Each number is 128 + 24 x the weight over its row's rms, rounded and kept within 0 to 255. Layers, rows and columns count from 0. Numbers have three digits each. The size before them is the row's rms in percent of the matrix's.

# up: layer 6 MLP up, 704x256, rms 0.299, rows 423-439, columns 0-127
# down: layer 6 MLP down (transposed), 704x256, rms 0.275, rows 423-438, columns 0-127
# gate: layer 6 MLP gate, 704x256, rms 0.295, rows 424-439, columns 0-127
up423 103:152142073184102128119101141166139105157144156108139180077126095095179135165102149127178085144113113146138103120136167119134147148124150114163094131123138100110156148123120138163133133103119091110118120113077166108114084125175113146143159121128164114134130162140134128119137123090154148149141151150132139123146147110154093104142142125175120119128098160180122106124164096134101148138101
down423 104:121134155133118086135129162176118145085149141145152109095148126143163113147114142114112142104123107120179135154130152152141124101105125166096160107132134080174127126145118125082102122135098148089128114130096122112120094182149140124142155094119150116073123171125141126121099127104119164125111113092116149144134137127117144149126154146113193162081100130124142127125143123101146107128093
gate424 105:156088151157119130137063124124110139146136100154187125183126133122082148090152154157116087092136101135145147140135136146120110162133156099109102118165129163128142134097140128135104163093158148134125135066141118116084148110147015102115107151073120140128106100164137101196151139119125166093164122139097125114106174097103129144148144152140158076156114090122157094125151111138152107138133
up424 104:149166131102086126173164104120149128117153127134163114119099138089125144139082127131130126183150145154139141138166099132136163145185155127101113129121089103184157149090116094125150113123150119163124113128137113123098115128126149117100082103158123146126132101129091150161184155082145117102135128130132101125109138106108120141116111147138168106099123085167090134086143091108189126126155
down424 100:142181123143101136156111143126088118157144134148183142105130178169120158131153133146158082138144131142191130128133094117115162116140171110152143111117134139129151150093135119125070131094189082130100147108084092100139134112114116088137160114132108098111104141165102127119079123129127138105084144098102098138103142140141105140141109086143138105174164126144130125123078131153139123100109
gate425 106:146150135077102156139143095115152114144107121118123142129152103082109104115157125143130093163138084137140144100131172153098105111171135137136155111129136126152115124135146114096122135137116126121149154156145127108065103125147108186136156110133123152088107104150129128116161108057127121130178120092149131100122154166156117173129071074154092100073106133131167134148120112131108112172107
up425 103:181150114100159107156103179097096165130150108147081140113152120144068172130122086111124122138131130145096130148133116107160125117131121152094133117153154128161159119135146116122123083108139115110118128115094110174104090128095139126104120149137108113091092123123146120176147154140083142084148135170159105096095121122139149105114123119123128126130143154121127168156116118132074109127124
down425 101:129146104133134128109167174132153129084137118109105101159085134117178136158165146107171151130138128088135089144141118126148176154111148112145137176108143199120127112108131108127116114135118131173144084111121169125139149136129118099179088132165161121153185153188147107130124080133168118112135140112117149121094126130132082103167132121166150132183164145148136122139138109145145157123138
gate426 089:159162146141132096081135139128106138134107120100117134122131157099126142165140148106157152090127083100110130111154180103150144120087199086158147137104081141123127067103152101129097139179131127149077165165093135137145170118073107113119095149195131150064112078086115104154092104074107099139164146155097120110123163165147153168099133137092093107111114140099110128126122134155145125115121
up426 103:088107119110122150134143071128157138132152124157105139108147086152119099148029116145093090133160133141160082088138107181107133125143093142104132109138177127102127163168134146154113130122109093109169143099115140153123131165170129167151138150129125085162104128149103151110132123162117126127090123092155117095144129136071142142141114141121131123137136123139129121081143196108111095121182
down426 109:146155111099161115104163095120160140170142128139133105108115124132097102135114116100127107100098100099102133124113100131142168147124089219159162120108144124159115146141083097112128128152105137098091121131163147133113119122139186140138131143124133122145095158101151107133140122122118114128160159115150166117071081103129139088130132196128119110123123128158131138155097091128100140095111
gate427 106:135150140141135147092128117138110123134149109178136117152130138091100135138111142118127103088087103117118138133090139172135104109105116154118112095141107131147117134142132159136123132162138093149098089149145143116134145157131134178124168129138144142153093097130156144173117135148118172131150117136083136107140099119131110088146147150156162159112107156111079090116133148112070133106105
up427 105:119148157147112130149102113110127137139107167100168166152102062105119154146130150129161174149144073140130122141136131145099112119143131122124120166130161154130121099095102099123129177098134098145135111091142125130108147140124171135147140095151140125113111110167145119133103103128143110132134118084152092129132091112106139152114127122124112155143102121118100122102146148129142175182118
down427 103:151092107132159106146099164105106127128141085127151124101112137138144135154105131158074129114138102076126134117151090144129114076119123143091121093116123130125125136087121106111110132128108102131114156108128142128155181156111075167166108096125125133118132127138184119122154143097119099135178141140103092109134127121106162173134106156130138143141197098098111106127114150130117098088079
gate428 107:163110144175120140175156171154156138112121140151130088140111117158109111108100171102164154143142158137091093154114115143130152164126144129120136143147162128117072113128090118111095145107156186132116113095120116124097083195114143144124098125150154115103156108136087098131098120145119164131145118119126078121081140122144104146148132092164153133129098114118108140104152107128133145127095
up428 093:131131143128074128112133114117129127143107111112130108158112159104154106108184094125087099146102071141123149176128068166137127138119158172152166197134175127127156102136132114124171118115137160162111132092135136131129162160189142124127110110131121131151131148091136093142085117098142113166087113124136165096153082118070107109129125115102115124164162150160103113116122097159120154135102
down428 104:130150099135087131125122087145103117132134115119141110123098101173116124134107122074133151173114123132099116139129110161147115113149063112135127145132104167133125109136130163140134118132097099120112152122140138124125139168137127108137131134112121066059106147134179162134114107134127080142130164121119056141151138137098145104127120119093143137115136132151121127074092136138137102144140
gate429 099:138111095137111162118138132124153077142127163137113128133170157129107124165139124104117108140127138094138150128115143087150163100190101103162154146116119134121098131111143099133152182142125063105127113129115165100136093123129089118106113083123147102129111125153135088119137111138134135161125124124132091135169109137110128144118127161139150175126079117159128134154119166136123151125131
up429 107:128104114151098142118157131123119113113092116123106163128131091164114137136134129164114111159118089181149105097121165136167099126101145136153153123126074130118110124157111126143151152101120121100089126165120119159117107124087103137106115124139142101128109143124122145148106111124098091120113163126111148131137099096148178120160173114110151149133125099165162149135118132130116115119105
down429 102:129112134123151106111154162167105161132112170127152106188177111066132116108102141182114114093134136108139131161136151102107196146115103139124214120181163090144096108137162126108120142109110124127115122129115143120163137135146104092167107063123148086137067094137112145122094139128116155120150145128108100129169125160125095158132143139124159134101139116131119134100139136145115118134142
gate430 089:171134137167141112111153138064120119077146146103132160134106102096133177142110135153146144129118136146125145137117123144103150141107142151124125174177097098128165146107159166127125130096085122144114082156156098111137117107105169107097125096125118116127115089116139112147126119150137149156143110128102092134149111145110139132141131129178138148119167135148151149155094097104142156110135
up430 098:114113120153171109093127148084135156148072107141148136156113128118116100134110134109178145155110087117114145086133088154130184135138158083136135090155131104164103152098113106133101075117122162128128151128180135075167129136132122141139165124146142133159140128133128109138118167115106107128116110141142145130142107188143085156137110112080114124098100172157140118113140098145146130133133
down430 103:076133085136116136145132101167142101129118120177146128153138096168130140168111105122131188103087113153126122152111143175143113149149169145137118138116117094149148104162096132156138142133105108110123133124134109127097120156147133126109139128104197130120128109169151170135127102086121136138146100143154181183124118165139168119157103187144136138159114138133105111130128131126127143157127
gate431 101:169138111128146119168116124157129101145086120175137115140152144121129137102125112111089149143108163072119158082108158155116136119163131151138127161143146143110123173167121091112110149136140124123100138109141131106121135144115086128118110119108170155153118122123081105087117122108146120080135095097142119130141127139193108136118120120152093189135076146088149148089112111129119103156125
up431 099:133131135129081122147133126170087170124149163141120173157100105146121134172145120116146142124146150214109122122148122127132107136116138078147107142112097108135065125079159169209157159107130124116147154170112129129118138115109098106122144150120112146094087109125123162117163111162141104148103154147133130125126101160100140147131116179116194108115138137151081114142142099138124135158156
down431 099:121119099158139177124121138115090103138117112106106097116116169117135142109153180124152109140174128085136091135136105153151096107125110132095138114156111123135120094139130150137126160130122128112164143164130140136141137187129118123101154140134102137163133158130116116176169073135125150147085122124121105102107148124142134095126159141090115091185128121146112146163135119148180129101171
gate432 091:148087122129148125117105151124131140124087101138121142124145185145103170099132093111127111126123142100164165153113139096152134087119152153159144103115116117101121146165097124137115139132140165125109165123139112123108128097102129187114128118099151080136113114095118128110093122147102085143140113096122137146130104165093149125172121097141131119156115121102134133178057140160127144139132
up432 098:155128120113122135170153172147149142104138146124127161090116146130148109142133128156117118163140133131111161150124187153137146106156122165138093127159095104189106117134143140140104100114155151138106110142172107145147162150123154125113144157117170148153135156120130135081128109150140139149128106116155103123123120108107127103092118102134125103138105158109107158197165146130151114140134
down432 101:157126125099145126121133143102124151194101150132120121147117115096085102104141132103119096058105135092135142126114205129167129137098109138138083149105133089094138156123127151151130117121162126132118095155066139139124144123117088118106147118151136145100125117147143137154141092125127125172135132096144152170141117103144130122068120120157104144126130100174084120063122133175127128123138
gate433 102:118128128090134125118129151131120142137119129138113126101201108114161099120146157148096134107073193160117152125088119134115129156120137130116090116102087124132135154080143183162153121118113097070097153158130112114140159130157103126116140127119132118179124148093126115112154135114108125080159118162133070099182165130146177108109148151166112112141125180076135170116132100133108093132110
up433 100:112128122156133098086132137161082147135108088104124144125137132125114117131120137139140159171111106145106127130142152138125142138127128150170165120104126167112147175123122145153105134113129097136102150144089143109113080098136141122147113110165111083118150156125111092118107118107081094109141119102076157112133129095141150098146135134165102113088102091116128165088154132100111136141076
down433 104:114103133090122144114102139155140120118146157117167110151162112149155114114159110118157134143097147189121130124148104121149102165159158137137146134108103123111145113134120129134142104132137171144124096118100117183146154147158141115143146098150117105126070133151098125093149162128118113117132140135137140091143136126125113153100124154186089114114160120134127145127129112151163169110115
gate434 099:133104115141112121094149090125127101145136136146124089131115093061124130123108161174134109102121093136112104109105154084128130115110092127112133123097130084132150166096121120095147137150128123150169106130086127093166145145135113143121094152090144126140147089108162108122084127116129107150141105141167138116143139121144163148095104185118098157148137162085100145106153056068175123100122
up434 098:166092103127145139135146125125090156109141117118147128147126109103138154097130079093141124127150147111147073136108125126135108131189141130124128147144117152137109125155108134125096158104115142098109141161162130123100127117120106147108160112123119122176056169116111176158153094126117140084141115111129125147150129132165123131139160107153119155137138069144180121137134183162166167149132
down434 101:114132176106150203133081155151137153113140133111123138144161089121101148126129208148126114171089152123127125142122139120133166150122155133111146132153137146126133163118118136105151097147131154144103113140101102130139165133110157124099122123127142095108104108152090082106143129126159136122090090140103150104132157090129154170108108146097132084097115101117126105134152112131088097118136
gate435 102:147067116142129144127130149136119149124086133108144157132116152165111099132149083135056154158118131146116155154146132121099147128105150118109136141123064104106118156103131107081132165121164151103093128155111133113116076120095081126141115120151109161113147110112145121123128161163105165155118134105128127092156149094144074190069107103137108131154111113127122118141124144128101127107105
up435 104:174096153170053130104118130086130130122082160146133117108138118141135125108135121130147140114110082113148146131132154126146077188099138153096084141100139119089132116143119113098151100135130167111137151160140120122122166150151116111123170159140136124135105136138098142117144109117117143148112124111114161122120117177144131108125141105174114131121118106131140104130121115162134138108072
down435 102:153105128151124177155180115133146174111112108136138109099141095122099118152153097128132121161108117119135113117143134072167138086125130136150189125152171155179134118094082133150123170115154123148135132141156124136089114150143091099092110113128112137160155112142110120121097121114136129063105131135149107103083104139120122115163105114120092121092160110161168079122156146146128105118145
gate436 105:151181056193189106132193148086108086164135123129104136125137108105143128134112129082130107102137128123112134163100116118133144148131115118132095130137143133120145121145128109159138150152137106144125112161130103133104150161108146135159123159083150113126072148093151144135136118094125147154138116118131121134126130133111156137153134143144091156158111146088115120126115116106123133153092
up436 102:097177144124124140115134118099151105115105115158132155140103114123110169069152125144133114107143088150137095149101095089146145096135141119138116142090117166080151139161178111126122173103127126169131085132135156126137092141095114125091135083161095137124109081151117107118145079141113129127087119110128130098150158139141118140160109141129138121127140128136154127116095165146121100136105
down436 099:161149128135106154133123120151135134172152080100109178121146120097113139164127120121147112098113170126119124166157094174163156150175132145132106097121099131117159121111141148169123124124145092147190160126117140114101159124131120154124137154135126130124119130168140086103118158104146096126142098137138114154119114082089128152112120092189105094105158107109155156158135149142148082137115
gate437 099:087104132131153140129100148117102149104136118116138146143168119142163113161111110073166158161099123151114138123103118167102172118106117105153150070126119126136106131128109082126124105131119124129128142099184156141165089118131144152130096156128134117098151123145123184129113135149164154099137109109130144101134167095158124146119163143173116096121148115104154132101049078140148081121133
up437 103:112102154158141209128147182111114159126128092142147178114096158156113162127164127137135142124124203110134157140141131090114110072152113154137134158112129072113137152119097143130151145090092118160150128138147189110143131124113136113138105108193128135116122141146118117159152061163102097121161133154151125123109133115155091169119146114179136135093120140086139092131119120160137152133123
down437 099:194167089144108096108157156113137111109105126150081132126130159128106167158157084103152159178105106128170126115136118148148144158129140154131180154140119147115132154141193122119117123123118177119109091149097147146114133121093117125142153126130139094139093107171146063139125131084140160091146144067138102162119139120096132124109143115128093129179135106137139118139180122137119068118091
gate438 097:150141079111121145155121100121130139102130149115147123127106146106121103127129109111105153145107118144198115133141122129133151132123133167127123118105158108076169131118160114111160121153122133155133164128102165122089111121146156128134160160096142144143148117146164151104124101128116127154107167098109138141109096155128133114136116134118156112152140100108188153175122114104114107170101
up438 100:131092122132130167126128122088122157172172125112070166168145116115114156105135124134144110128104133136137139129108143153105139139117137124159102142103156120113118098086145090158098146122130117161174153130124092116120153157140129159109129098098152111152156119135119118148101138131147147111111132161141109177137110098173176134120093125123112125105127101117114159167106099172126130127177
down438 092:117130107120108114090163149125086170064131102095116126112146128164149166125124120116111114114136139126147127140112130115143114102115119157104178120138139098107095129143129124078097119126157104140140120136122120127187145087095103096153160117115109114136141095103171109128145140185103098096126127144124131127105153093166130099099138115172104114142113168108079097119149130135121126088108
gate439 098:143118131138132101143128095087136141139118101139146121146158118149159159139178142090113154116146113102134115129142163079172087096168114134141130121155086121119100134149146143113145134099149074177158121136142100107133146101108169131139115096146105145124135104104118115161133112129155093108118094142146153163090129119115122152137119169147140129141136159168160102121101098135102107169114
up439 097:127111145148136099132139122098139141111128144134120096147155149099135159097148132113118159134143100128153115133120151111166096086140132122152138126144112124127144100136130114134127116098160104131145108121132097088137133098107128162139119116116094131129163095132094122156134114098184124125139097122151148162100128106126106102082096186129143126154120152159136142112111092129076153184148